config.toml
d_model = 768
n_head = 8
d_mlp = 3072
norm = "layernorm"
positions = "rope"
rope_fraction = 1.0
qk_norm = false
attn_scale = 0.102
bias = "none"
init_std_down = 0.0
weight_decay = 0.27
final_lr_fraction = 0.0
seq_len = 1024
doc_mask = false
dataset = "wikipedia_en"
Each number is 50 + 15 x the weight over its row's rms, rounded and kept within 0 to 99. Layers, rows and columns count from 0. The size before them is the row's rms in percent of the matrix's.

# layer 5 MLP up, 3072x768, rms 0.0316, rows 2951-2957, columns 512-767
106:17 62 41 29 46 56 54 52 67 37 67 37 32 34 40 28 35 40 40 38 55 57 65 55 42 41 52 40 35 49 72 43 41 64 45 62 54 63 40 32 49 49 31 35 70 35 41 44 42 25 35 54 62 59 50 64 71 54 48 33 65 52 48 38 51 41 37 63 58 47 72 67 66 40 62 41 52 71 45 59 44 57 64 61 67 53 68 69 50 35 49 41 50 48 48 25 55 36 53 55 51 50 32 55 45 75 68 59 53 55 56 68 31 56 58 25 41 52 37 48 36 84 34 76 28 45 52 34 50 61 43 51 51 78 15 64 45 32 28 56 69 47 43 46 27 05 50 26 60 46 53 54 30 59 61 76 33 30 43 49 70 71 59 33 78 23 60 46 71 70 28 25 78 50 76 29 28 45 73 53 59 38 47 72 33 40 65 34 63 51 10 31 46 44 70 17 53 59 68 40 60 55 49 51 36 82 72 51 48 64 72 34 51 69 26 62 46 37 62 73 50 91 44 52 55 61 41 41 81 51 25 51 35 57 58 35 60 23 34 55 53 44 44 62 61 89 35 45 57 40 49 50 38 51 30 71
101:75 33 68 69 24 40 63 46 47 71 25 38 55 55 61 31 44 55 34 51 32 21 66 45 63 94 58 80 66 62 84 46 35 59 33 54 54 57 41 88 31 44 49 51 69 57 45 63 61 72 58 30 72 43 28 36 82 68 50 57 51 11 16 42 52 48 26 57 53 51 79 55 11 54 57 62 44 71 41 45 54 69 46 40 47 17 58 55 52 38 44 40 52 52 36 56 51 63 53 58 11 18 38 42 78 35 41 62 57 58 44 64 37 62 54 69 50 53 72 44 53 53 43 61 65 43 53 58 50 63 62 26 51 46 57 50 54 46 20 62 50 49 47 63 54 40 53 33 70 48 11 47 76 22 63 60 51 49 63 27 67 38 54 68 43 45 63 45 66 37 42 44 52 46 42 39 29 59 45 45 57 56 57 49 42 36 48 51 55 24 33 44 34 64 55 48 30 47 66 36 61 62 46 48 41 30 28 90 25 62 21 75 47 66 58 33 26 49 36 57 46 68 56 48 95 35 49 59 53 67 38 35 68 36 49 71 65 67 44 59 67 54 46 44 22 58 31 65 68 73 65 49 39 32 56 55
108:49 62 65 51 56 72 73 40 62 51 44 37 62 34 59 61 67 33 53 52 78 58 61 46 62 64 37 40 81 70 51 34 47 54 55 59 11 49 41 46 59 69 35 56 45 32 38 60 74 28 33 28 33 65 27 69 43 58 80 62 44 66 42 63 51 35 54 39 45 73 45 41 59 64 37 53 50 51 55 42 58 65 45 41 72 48 51 73 45 51 51 54 65 54 30 53 46 33 65 44 61 53 64 40 65 49 53 35 38 55 63 65 31 29 30 56 60 45 36 60 41 60 16 62 66 46 60 29 56 59 53 29 59 39 46 72 36 38 29 25 45 41 46 60 55 46 81 54 67 48 55 38 57 68 55 54 63 51 43 47 38 75 58 60 50 21 28 54 53 57 57 46 45 52 72 52 25 66 48 59 44 65 43 57 40 49 39 52 39 47 55 53 59 32 48 50 45 48 44 55 63 38 61 74 23 66 60 30 51 19 81 55 58 45 47 38 78 52 71 62 59 39 55 49 63 54 56 66 63 53 11 40 66 44 58 46 60 64 66 60 09 58 50 32 25 64 41 62 83 33 66 58 14 80 21 44
106:28 55 51 43 57 51 54 64 59 29 42 57 52 57 80 21 65 68 48 41 49 65 47 62 40 56 61 61 32 58 71 49 29 37 50 39 82 41 44 63 84 36 55 67 56 53 73 69 51 54 68 43 47 52 40 34 35 44 59 40 60 48 32 38 46 31 36 63 58 46 83 83 46 52 45 47 68 38 60 61 53 35 39 47 00 64 67 62 64 59 49 61 41 61 47 38 39 49 43 55 34 23 28 48 44 66 36 50 43 50 56 60 34 45 42 54 27 42 55 48 57 56 70 83 71 44 51 64 35 44 47 32 43 45 43 30 33 57 42 28 43 19 12 46 69 48 64 42 70 49 66 43 74 41 64 66 45 12 67 36 58 46 70 87 64 59 47 50 56 57 39 35 47 53 55 11 42 44 58 45 43 73 66 40 63 16 57 60 58 51 16 34 61 58 61 31 50 42 55 47 61 62 57 55 46 46 28 53 78 39 63 43 54 66 70 51 53 39 37 30 62 85 65 47 71 53 43 37 51 56 56 29 73 38 82 39 48 50 72 24 73 54 25 20 58 32 43 61 56 36 43 49 49 45 52 52
087:31 49 53 68 12 37 26 47 37 66 41 65 38 35 77 54 10 72 38 44 35 42 75 35 51 54 45 43 59 23 53 55 66 74 27 64 77 65 52 69 26 41 40 70 69 15 37 51 42 61 64 53 47 99 80 15 47 51 54 56 72 58 55 72 55 50 37 41 62 41 52 52 38 20 61 70 39 53 29 52 27 43 76 55 52 47 40 35 69 56 74 47 36 44 44 31 52 38 39 61 45 56 41 58 38 46 39 54 51 45 67 58 47 51 72 60 47 67 40 45 34 44 38 37 65 23 44 27 60 15 58 28 56 65 45 65 36 69 43 05 41 27 31 34 40 65 53 44 67 47 47 55 59 47 60 61 36 40 47 64 52 37 22 34 50 60 48 51 56 69 54 36 47 56 48 57 45 49 60 78 49 49 27 48 46 44 81 36 78 57 81 46 42 61 49 48 47 39 69 60 57 56 73 59 35 47 59 63 72 37 57 51 50 58 69 53 41 50 65 54 18 63 34 62 55 16 37 24 55 43 54 50 47 45 49 60 77 51 74 63 86 25 51 47 54 89 35 90 59 53 30 30 51 76 26 83
096:23 36 40 45 40 60 34 49 53 19 65 68 59 60 50 45 48 22 43 69 40 48 31 98 57 43 41 43 46 47 61 58 41 48 48 56 56 46 30 75 66 75 41 49 52 45 69 45 59 83 43 48 76 49 66 28 50 26 41 58 40 46 42 61 31 58 40 76 55 61 43 29 51 34 60 65 35 45 55 52 53 52 74 34 42 88 29 42 66 62 23 24 35 31 61 32 34 41 64 62 41 57 32 48 34 56 59 44 52 78 50 41 52 54 92 37 04 63 36 61 39 36 46 75 64 45 41 41 38 27 68 42 25 48 49 26 50 55 57 59 41 31 72 47 61 69 57 38 38 46 33 39 77 52 65 47 43 41 57 33 51 55 56 67 58 43 94 28 60 53 69 26 75 61 76 72 75 50 47 57 31 64 63 36 70 58 49 55 39 44 91 47 63 57 37 44 26 54 57 54 54 25 41 65 43 42 36 62 71 48 49 23 34 58 51 45 68 43 25 64 57 35 62 63 66 30 52 55 64 45 54 41 54 68 70 49 57 55 64 62 74 41 42 62 64 39 34 60 24 49 57 42 50 42 63 59
106:74 55 35 55 59 72 42 69 73 65 45 44 54 74 51 45 69 38 48 42 73 40 53 67 53 63 26 29 63 29 54 69 40 35 46 59 35 51 41 64 56 27 36 64 64 34 57 64 56 98 68 54 59 54 56 52 81 50 44 54 58 67 41 64 45 54 33 44 31 77 41 66 56 79 64 55 48 17 26 45 45 53 82 52 38 51 62 30 55 47 53 37 22 43 97 57 41 61 51 53 67 50 40 51 36 36 56 70 64 52 65 52 51 43 43 47 37 68 38 39 30 42 33 20 48 74 59 73 50 19 45 58 56 33 36 57 29 60 37 66 65 59 10 07 57 46 42 53 57 56 57 50 31 41 60 64 41 44 58 47 45 51 57 61 43 37 69 66 57 49 52 47 54 78 61 31 34 59 62 28 46 81 32 70 25 29 50 63 41 55 46 23 57 46 53 64 43 45 28 66 47 61 61 65 37 60 19 43 53 62 60 56 31 93 37 18 44 64 78 45 54 40 35 48 55 50 64 32 71 62 66 40 56 45 52 78 43 59 38 21 18 58 25 48 34 76 50 37 38 47 54 35 26 48 20 46
# layer 5 MLP down (transposed), 3072x768, rms 0.0279, rows 2951-2956, columns 512-767
100:32 50 72 53 63 55 56 33 76 22 60 27 55 40 30 59 34 67 57 44 77 55 99 79 60 51 75 57 59 30 48 55 54 35 37 45 54 47 36 46 58 59 57 30 79 38 63 39 36 53 30 70 51 46 43 39 54 34 52 42 60 57 58 56 54 33 27 54 73 59 58 47 65 67 49 45 47 61 52 53 62 44 52 72 51 58 63 52 25 28 63 32 66 39 61 65 44 54 61 68 54 59 73 55 18 52 50 32 37 22 78 46 58 32 40 38 64 62 49 76 57 59 42 94 53 40 28 53 49 78 33 31 48 71 30 28 71 52 66 67 53 45 58 59 42 64 35 44 61 48 44 49 27 31 75 64 31 39 49 47 78 67 44 63 37 55 49 47 53 60 56 25 52 61 58 40 73 55 66 66 62 35 69 51 32 48 44 50 74 67 57 16 64 62 56 37 52 29 60 18 53 38 41 36 16 52 67 35 56 47 88 28 73 45 77 72 51 44 21 42 37 69 48 39 52 58 52 42 31 57 33 43 48 46 42 29 51 58 36 57 89 70 45 50 54 69 31 21 29 36 81 53 21 49 61 50
104:46 54 77 71 51 40 53 50 74 55 48 54 42 58 60 32 34 89 43 46 52 25 47 43 27 35 39 71 48 51 51 63 47 52 50 57 22 54 68 45 27 48 63 52 65 39 59 49 27 54 67 69 75 44 58 51 75 48 69 60 50 54 64 58 32 61 22 59 46 66 37 61 49 65 40 49 47 80 41 31 43 41 73 54 70 33 54 57 56 55 43 55 90 48 59 65 42 39 55 30 44 42 72 51 46 29 49 60 58 29 58 59 51 64 30 41 47 68 59 62 80 62 34 63 54 77 87 54 55 39 48 51 45 84 64 55 65 22 69 80 17 68 38 57 52 64 48 56 49 47 47 53 63 52 44 48 21 70 47 45 47 53 76 72 52 31 46 64 24 45 12 20 59 41 47 49 39 67 46 45 48 59 59 23 62 57 75 59 43 53 44 55 47 46 49 72 25 68 54 60 41 58 56 41 55 44 28 57 66 66 33 67 42 64 60 64 45 62 65 56 28 51 49 40 35 51 40 46 66 99 58 55 61 35 23 46 52 64 80 42 45 70 52 41 64 48 66 38 68 31 73 75 45 47 46 60
106:52 71 74 45 51 76 49 58 35 46 56 46 43 46 55 67 44 45 46 28 69 64 53 52 73 42 58 54 64 19 70 51 52 65 62 71 45 44 63 49 39 44 31 49 56 71 51 60 76 20 37 72 72 75 39 39 41 33 52 69 59 27 45 54 41 40 47 55 60 47 30 40 35 37 48 43 65 40 61 69 45 25 29 55 57 52 36 53 54 41 30 54 38 35 33 43 58 41 50 50 76 52 62 66 66 39 61 50 34 80 72 42 54 47 40 40 17 59 80 58 18 54 41 50 51 14 53 47 30 51 41 71 54 47 48 68 48 53 45 59 18 45 54 60 69 46 46 65 16 27 16 53 47 54 57 53 72 51 34 80 39 32 55 63 72 57 38 59 32 29 45 62 60 52 12 42 40 40 69 35 48 53 41 62 61 47 62 37 47 60 57 40 48 40 39 55 65 53 46 51 76 58 36 51 47 44 18 74 64 22 24 52 73 24 64 72 59 47 54 49 55 83 39 55 27 65 43 49 57 17 63 46 63 66 57 25 68 56 42 31 65 48 61 63 80 51 55 55 37 50 81 31 46 30 81 46
098:43 41 50 73 49 48 78 49 30 71 55 60 23 68 60 40 47 47 41 38 38 66 52 37 50 51 34 67 36 61 57 30 47 28 41 50 76 23 55 49 74 46 49 53 57 76 58 18 62 62 31 32 72 53 58 71 47 79 46 36 76 55 47 67 48 45 47 58 52 31 57 29 79 56 64 62 21 34 75 60 68 42 33 61 36 32 71 85 58 54 73 29 42 69 32 54 57 48 29 69 75 44 74 35 40 54 65 71 56 67 69 60 61 56 48 58 51 82 67 57 29 55 76 54 46 62 60 52 41 60 77 44 35 44 31 36 31 55 46 52 63 43 48 34 56 35 49 64 39 53 46 57 39 56 54 85 75 45 27 30 69 34 69 65 65 33 46 42 46 42 49 14 48 45 52 51 41 44 39 31 68 45 33 61 89 67 53 55 62 77 39 43 60 53 60 34 10 53 37 52 83 49 67 40 36 27 20 58 54 29 23 46 23 68 68 59 22 65 55 73 28 27 70 54 73 42 56 66 48 63 53 32 57 48 55 33 60 56 40 56 41 29 73 48 42 55 64 38 47 58 59 78 52 44 65 25
088:57 57 73 57 59 29 48 43 64 45 66 72 45 43 39 67 65 74 69 29 44 46 68 48 55 33 50 67 46 59 53 56 44 40 27 33 40 35 61 51 44 62 36 53 37 28 61 71 57 73 47 39 50 41 50 53 54 48 63 55 61 45 49 54 56 42 46 40 63 41 31 28 77 65 36 40 48 59 42 53 12 66 30 50 72 53 40 54 67 42 49 80 46 71 43 47 44 59 61 20 56 48 26 56 36 53 89 74 63 38 49 48 66 55 36 77 70 68 67 33 59 59 57 45 40 52 57 35 55 35 57 39 51 44 42 73 53 73 49 79 00 31 57 45 41 75 60 65 50 33 61 45 58 41 50 42 68 42 52 48 48 65 47 69 50 66 43 58 28 42 24 58 45 14 63 27 34 74 38 61 74 55 63 51 35 59 44 65 49 50 48 27 41 43 47 11 29 48 40 29 42 51 70 21 46 63 69 34 31 53 61 48 27 65 56 35 61 43 58 39 40 20 56 53 41 86 65 57 63 18 39 15 54 66 81 62 54 45 56 55 47 54 45 47 55 35 34 42 54 55 52 49 60 37 49 52
091:63 50 49 59 68 57 57 42 48 75 64 34 33 34 43 53 44 92 56 56 48 48 56 73 50 49 69 49 68 64 54 34 40 71 87 34 66 61 40 66 34 51 73 48 48 52 37 73 62 43 35 32 51 30 63 67 45 72 70 61 96 61 56 85 58 24 40 22 61 63 55 60 53 30 37 47 25 50 46 28 51 48 28 75 57 32 71 65 43 45 54 52 50 47 51 75 55 62 48 29 57 50 65 50 56 28 76 52 57 39 37 61 60 38 30 48 48 39 75 35 48 57 69 57 78 59 57 57 43 44 53 48 52 51 31 53 73 42 36 57 44 61 48 35 68 31 49 53 46 44 78 47 51 45 45 52 49 37 66 72 44 20 42 58 28 70 73 99 65 57 46 68 56 49 46 47 54 57 62 70 87 48 59 43 57 63 40 70 48 54 45 38 15 52 31 49 99 42 48 69 42 49 58 39 71 42 67 58 41 39 55 56 41 67 49 62 45 61 60 50 67 36 43 60 72 61 54 43 37 19 23 46 48 58 44 50 39 49 46 21 26 41 38 50 23 36 53 50 60 35 44 28 40 26 44 67